python train.py --num_hidden_layers=13 --vocab_size=8192 --norm="layernorm" --norm_place="pre" --norm_eps=1e-06 --bias="none" --init="normal" --learning_rate=0.00355 --warmup_steps=200 --doc_mask=true
Each number is 50 + 10 x the weight over its row's rms, rounded and kept within 0 to 99. Layers, rows and columns count from 0. The size before them is the row's rms in percent of the matrix's.

# v: layer 8 attention value, 64x64, rms 0.171, rows 37-61, columns 0-63
# o: layer 8 attention output (transposed), 64x64, rms 0.138, rows 37-60, columns 0-63
v37 091:51 46 48 60 40 54 67 56 29 43 54 52 58 41 64 31 50 48 62 57 42 50 52 59 32 62 47 47 46 53 41 57 47 54 45 48 36 53 46 39 49 57 80 45 53 39 35 51 49 64 74 39 46 49 33 49 49 36 53 56 51 64 40 63
o37 089:49 47 55 50 56 28 40 37 64 45 62 43 55 57 50 54 48 50 45 48 51 55 56 42 69 47 37 59 50 53 67 38 53 48 65 44 61 45 50 51 43 50 30 43 52 57 67 51 35 30 39 58 61 49 68 59 57 44 46 40 50 44 76 32
v38 113:48 51 71 54 36 58 50 46 70 45 52 55 42 40 37 43 48 39 42 44 57 42 55 35 60 46 67 52 43 60 44 53 47 60 79 33 28 51 52 56 58 47 45 50 56 55 30 50 50 42 48 48 50 52 36 66 54 43 71 47 41 54 50 63
o38 107:48 40 34 43 50 44 52 53 35 58 38 36 53 51 62 52 55 58 51 51 54 53 47 66 46 44 34 52 52 47 46 57 57 55 18 65 69 52 47 39 53 49 56 43 41 50 70 54 50 61 50 59 42 50 70 46 47 63 30 60 67 49 49 31
v39 094:65 49 52 68 58 49 48 44 28 46 45 41 42 42 60 54 53 63 39 53 45 58 39 53 53 53 41 44 73 52 32 59 44 66 64 54 40 55 50 52 54 55 21 55 37 35 51 46 39 52 43 36 60 46 41 45 48 56 63 42 58 54 59 67
o39 096:40 60 50 31 45 61 67 62 64 57 53 55 66 56 41 60 39 35 57 46 63 45 53 57 42 47 53 55 39 44 67 45 48 47 44 49 58 49 47 47 35 39 76 28 62 62 44 56 58 34 52 50 33 53 50 60 50 52 42 51 50 52 32 38
v40 087:62 61 59 58 36 53 50 26 41 47 43 64 58 48 38 36 51 48 59 44 50 64 74 52 58 65 42 41 52 61 68 40 54 60 49 48 55 62 36 51 47 52 31 54 35 40 36 51 39 46 43 46 48 50 49 58 42 66 57 66 32 51 44 46
o40 093:36 39 36 38 56 37 47 63 61 47 56 49 57 48 50 61 60 42 60 49 50 46 38 58 51 31 69 46 56 47 39 62 43 41 66 55 47 43 58 56 54 44 61 41 55 62 57 52 60 46 59 61 55 37 47 44 50 17 60 37 65 36 47 61
v41 105:58 36 62 47 57 58 33 67 55 54 52 65 69 59 66 57 56 49 41 40 41 40 58 59 35 55 34 49 44 33 66 57 59 37 46 53 47 55 57 32 42 22 37 59 37 50 60 55 57 38 55 45 38 50 53 44 50 56 50 54 49 53 51 60
o41 110:35 65 37 52 45 27 73 46 50 67 41 40 39 49 40 33 57 49 59 50 61 63 41 46 55 58 66 57 55 66 46 35 53 49 45 50 56 44 49 72 66 55 50 41 53 46 47 41 30 55 53 54 57 62 52 46 58 33 50 51 39 43 45 50
v42 099:45 45 31 42 52 41 55 58 48 54 45 48 25 62 47 44 69 48 37 55 49 56 56 54 48 34 55 59 78 42 56 49 37 52 45 55 47 38 64 62 40 55 44 46 58 56 38 56 61 63 59 36 59 48 49 67 50 47 58 28 52 61 55 38
o42 098:59 68 65 58 58 47 42 56 46 56 53 61 73 38 54 54 42 59 51 39 59 32 43 37 53 70 53 49 37 59 36 47 60 45 57 47 55 52 42 40 54 55 55 45 35 39 65 39 52 40 23 57 35 53 50 38 41 58 51 63 47 42 42 61
v43 115:41 63 42 57 49 46 40 73 51 55 50 58 56 40 58 31 55 51 50 58 44 56 55 42 46 43 40 56 49 50 29 64 38 61 39 63 38 63 36 55 35 69 65 47 60 53 51 48 56 38 64 37 64 57 49 39 53 61 60 49 45 45 32 48
o43 103:60 36 66 34 48 50 60 33 41 44 49 39 49 61 42 80 43 59 51 35 50 44 38 57 50 63 55 57 49 53 75 52 70 48 63 39 45 42 62 46 53 42 45 42 38 47 45 53 43 51 45 58 41 49 48 62 49 39 45 46 57 67 60 37
v44 102:49 64 61 36 55 50 60 43 67 24 48 35 61 58 53 51 64 49 45 47 56 64 54 61 59 52 52 62 66 41 37 50 48 53 43 49 43 53 58 42 52 54 45 51 34 23 60 33 68 46 53 47 65 35 48 53 38 42 42 48 44 62 44 52
o44 103:55 33 44 53 60 41 42 59 37 68 43 58 42 36 47 50 38 50 47 52 39 36 36 52 35 52 54 45 51 57 61 48 57 52 60 48 57 53 51 48 43 57 60 44 66 71 44 50 41 52 50 48 30 66 55 52 62 57 71 41 64 24 60 48
v45 102:61 51 41 48 55 54 43 45 41 32 38 51 23 59 58 68 50 34 35 40 61 56 69 50 65 64 36 55 42 54 48 49 53 74 65 49 49 57 56 53 37 35 50 55 48 54 61 46 53 37 56 32 59 47 48 40 43 48 44 50 56 47 63 59
o45 102:43 43 57 50 47 44 59 56 62 68 58 51 84 47 47 40 53 51 53 56 46 52 51 46 32 35 61 43 50 55 50 40 37 37 39 66 49 51 30 33 46 41 62 46 49 47 55 54 36 57 48 70 39 44 46 68 58 59 60 48 52 56 37 47
v46 118:54 44 51 35 41 47 53 67 42 40 57 64 48 57 76 58 56 54 60 54 52 35 53 52 50 45 45 50 59 70 44 21 48 46 40 38 48 50 58 37 42 46 67 60 47 47 31 41 35 58 48 66 44 62 55 52 46 59 50 45 38 45 63 58
o46 115:49 54 46 81 56 45 43 50 62 72 54 33 48 50 41 30 38 47 36 53 51 62 56 45 41 57 51 57 58 30 59 57 48 59 65 62 44 43 46 51 57 50 39 38 58 43 59 63 61 45 45 49 45 35 58 42 48 40 28 49 57 53 46 58
v47 102:37 56 72 61 59 38 48 44 44 54 43 56 25 35 54 49 55 40 52 54 53 32 49 62 46 48 34 49 47 56 53 64 44 35 52 51 58 60 48 53 79 45 48 46 57 31 62 52 58 43 54 33 45 54 58 51 32 52 47 51 48 70 48 56
o47 099:54 48 26 38 42 53 65 52 40 51 45 41 76 50 50 56 59 53 47 36 59 72 46 35 49 59 63 51 45 49 53 47 57 64 52 55 36 48 49 48 21 50 60 50 46 71 46 46 44 59 44 58 49 47 40 50 60 55 56 44 54 26 57 46
v48 112:68 63 46 51 48 57 46 54 57 25 55 40 50 67 44 45 39 50 48 56 42 54 47 49 54 60 39 69 39 44 56 33 46 37 58 65 63 47 65 42 56 29 57 50 39 42 33 59 61 50 47 59 45 53 53 41 70 54 44 34 44 37 58 53
o48 103:38 43 55 55 51 41 56 50 50 74 65 66 50 31 56 43 55 46 50 36 49 42 64 51 53 32 54 39 68 47 37 53 53 60 52 40 46 47 40 55 40 70 38 55 58 63 60 41 42 48 54 34 58 61 65 50 27 41 46 60 53 53 38 50
v49 112:52 48 54 45 65 73 56 55 59 54 56 50 48 45 54 53 59 44 55 57 52 48 58 55 51 56 46 25 54 51 49 51 41 46 49 63 47 65 45 42 39 44 60 32 19 66 28 58 37 75 54 46 62 47 44 43 45 43 45 61 41 52 46 46
o49 101:46 59 52 47 35 36 44 43 42 37 67 66 49 38 57 45 40 48 58 46 35 63 42 58 56 45 51 70 51 45 49 48 52 52 48 39 58 45 39 57 61 43 39 65 75 40 66 40 60 32 51 57 52 49 39 62 67 50 42 30 58 52 54 61
v50 108:44 44 45 67 70 60 40 69 44 52 55 61 37 51 41 46 45 51 44 31 57 50 38 43 63 48 65 53 58 52 38 65 50 36 46 50 58 74 38 51 38 50 44 44 42 38 26 52 60 41 42 61 41 56 63 56 57 45 51 50 46 59 61 40
o50 102:54 55 53 50 29 44 62 36 62 55 47 48 65 45 46 55 63 39 57 62 52 46 47 63 52 54 40 58 57 41 49 45 48 51 46 35 49 28 50 48 62 41 50 59 44 74 72 45 51 67 51 31 55 53 38 31 42 62 47 44 51 45 38 66
v51 100:57 57 24 70 55 41 49 43 60 45 38 60 63 38 36 67 26 70 50 55 61 49 44 45 62 52 60 52 37 53 70 57 35 51 52 47 53 45 39 37 47 59 51 48 52 42 43 37 50 58 53 43 52 60 48 64 52 60 50 40 53 53 44 34
o51 094:36 47 73 35 46 65 33 39 44 58 59 57 34 70 51 38 55 48 57 51 34 50 56 48 35 47 45 51 52 44 32 44 66 49 60 47 61 68 52 53 52 36 53 51 45 58 43 65 51 59 61 62 47 51 45 51 39 45 53 67 40 36 41 59
v52 106:31 36 53 62 48 51 50 43 48 55 51 63 40 59 54 50 57 41 65 25 50 42 63 37 48 62 50 57 59 54 53 57 45 54 44 42 39 55 65 35 56 62 45 45 60 56 49 57 39 58 50 33 46 48 57 33 73 48 60 25 40 55 55 58
o52 097:77 44 56 45 46 38 57 57 50 44 54 43 57 46 51 46 39 61 20 60 48 59 34 61 54 60 46 49 43 26 43 46 51 47 64 60 52 51 45 59 41 57 54 38 53 44 50 42 61 49 44 51 51 63 54 64 31 53 45 78 47 49 53 44
v53 108:69 29 58 65 44 58 53 43 66 36 49 50 38 34 56 47 60 43 59 45 56 52 52 53 41 43 48 67 64 69 53 44 60 43 59 56 54 41 43 54 45 51 55 60 55 47 53 59 41 37 46 64 24 57 62 52 35 47 42 46 31 54 43 36
o53 102:38 63 46 44 57 41 61 49 37 67 35 61 65 56 44 49 41 50 39 47 56 44 41 56 45 49 51 45 36 28 46 58 39 58 43 28 57 60 60 53 61 39 45 49 36 55 54 49 65 64 52 37 78 46 46 50 54 55 52 45 53 45 54 70
v54 095:52 49 55 41 64 43 48 45 50 27 42 53 44 59 46 58 66 51 46 53 60 44 51 52 61 43 48 54 61 39 40 59 58 46 50 77 57 36 50 54 59 49 34 62 42 66 32 59 24 34 61 41 51 50 51 56 38 68 46 50 44 40 52 58
o54 096:40 50 47 52 34 54 44 67 43 68 46 57 59 32 58 48 42 37 58 47 50 60 51 45 51 53 56 52 31 60 60 47 34 48 58 43 37 55 52 55 40 41 67 37 51 33 71 50 75 58 31 55 52 47 43 37 56 42 64 59 60 53 45 51
v55 105:33 57 43 55 53 71 50 46 48 56 55 45 54 36 45 45 43 49 42 45 62 51 53 48 40 43 42 52 30 34 34 30 59 41 61 69 62 35 49 42 56 71 55 55 55 58 53 49 55 54 56 61 63 30 43 62 61 43 59 55 39 61 48 38
o55 098:73 52 61 50 51 26 47 42 52 40 50 54 46 54 62 49 55 62 45 51 33 45 54 55 53 49 60 49 56 53 61 69 40 62 34 25 47 61 53 70 46 36 50 36 50 48 50 56 48 41 50 45 44 76 55 44 50 59 41 46 47 29 53 47
v56 110:40 50 48 41 54 41 70 56 46 50 44 52 46 59 64 54 39 58 30 63 32 60 64 54 42 48 56 33 58 43 45 67 57 27 45 49 50 36 41 35 59 55 57 59 54 62 61 66 34 42 41 40 45 41 53 55 45 71 57 54 46 49 53 59
o56 104:64 61 48 70 56 66 33 34 42 47 50 47 42 47 44 35 69 57 60 48 75 38 42 46 58 47 44 61 46 61 62 30 34 52 37 50 42 55 63 62 52 57 39 49 56 40 51 43 61 44 61 51 49 48 49 52 54 33 46 59 58 41 44 40
v57 109:64 73 47 46 66 47 43 36 58 49 37 51 49 34 49 49 36 40 46 34 56 39 57 48 46 58 78 30 46 58 34 61 49 54 46 50 56 54 55 51 53 49 47 65 62 57 59 67 53 47 52 51 49 53 46 46 57 34 38 38 35 55 61 37
o57 099:30 24 50 57 40 56 50 52 37 34 64 55 50 59 38 56 65 54 57 71 51 58 31 57 49 41 37 56 59 54 46 49 44 36 63 46 46 55 53 50 51 55 60 46 38 40 48 37 50 52 43 52 53 42 60 45 42 70 54 69 60 44 45 66
v58 115:45 63 72 43 54 49 48 43 52 47 62 33 36 33 40 44 46 47 68 60 66 44 46 48 60 43 44 62 39 44 54 62 48 34 53 62 35 52 43 56 42 38 59 48 54 40 62 60 39 69 62 55 48 56 41 44 40 74 59 45 47 42 48 57
o58 104:67 26 36 61 52 42 59 52 55 45 39 60 58 60 72 51 47 49 64 29 32 65 58 53 43 50 53 40 47 52 55 41 51 60 45 45 60 48 41 41 60 54 48 55 44 63 42 35 60 39 33 57 62 45 53 51 51 28 52 64 52 52 55 44
v59 109:47 45 48 45 53 64 48 50 46 44 47 40 49 54 47 58 60 44 41 46 34 64 48 44 36 53 78 39 56 47 43 41 34 43 54 45 47 66 33 46 62 50 36 40 66 63 68 48 68 61 54 47 42 65 46 37 63 61 33 55 60 46 62 53
o59 100:54 56 56 56 35 38 56 61 52 55 45 42 35 42 60 47 44 57 51 53 63 37 54 55 61 48 30 64 49 39 50 58 68 57 37 52 54 31 61 48 34 61 62 60 31 47 40 56 47 43 53 68 57 48 45 60 37 49 61 57 24 50 40 58
v60 111:40 56 56 51 52 58 36 53 65 55 46 49 59 41 44 71 57 58 45 53 46 56 49 41 47 48 54 67 42 51 54 29 60 49 42 57 64 51 33 69 52 55 67 68 44 54 56 41 50 44 55 32 23 38 55 44 47 36 49 49 31 58 41 55
o60 101:54 39 43 50 44 38 58 44 44 38 39 47 45 59 42 39 46 65 59 38 61 41 69 56 46 37 52 51 46 46 47 63 36 44 55 56 38 56 72 44 56 46 33 40 43 41 49 64 49 55 54 73 65 57 46 48 52 62 53 56 58 36 76 46
v61 105:55 39 65 49 54 60 72 46 56 56 29 61 50 45 43 42 50 50 27 35 49 68 55 37 42 40 37 46 50 61 45 71 58 44 46 50 45 39 61 54 42 35 47 40 57 50 48 43 54 51 62 59 57 29 57 68 62 53 44 57 41 41 57 55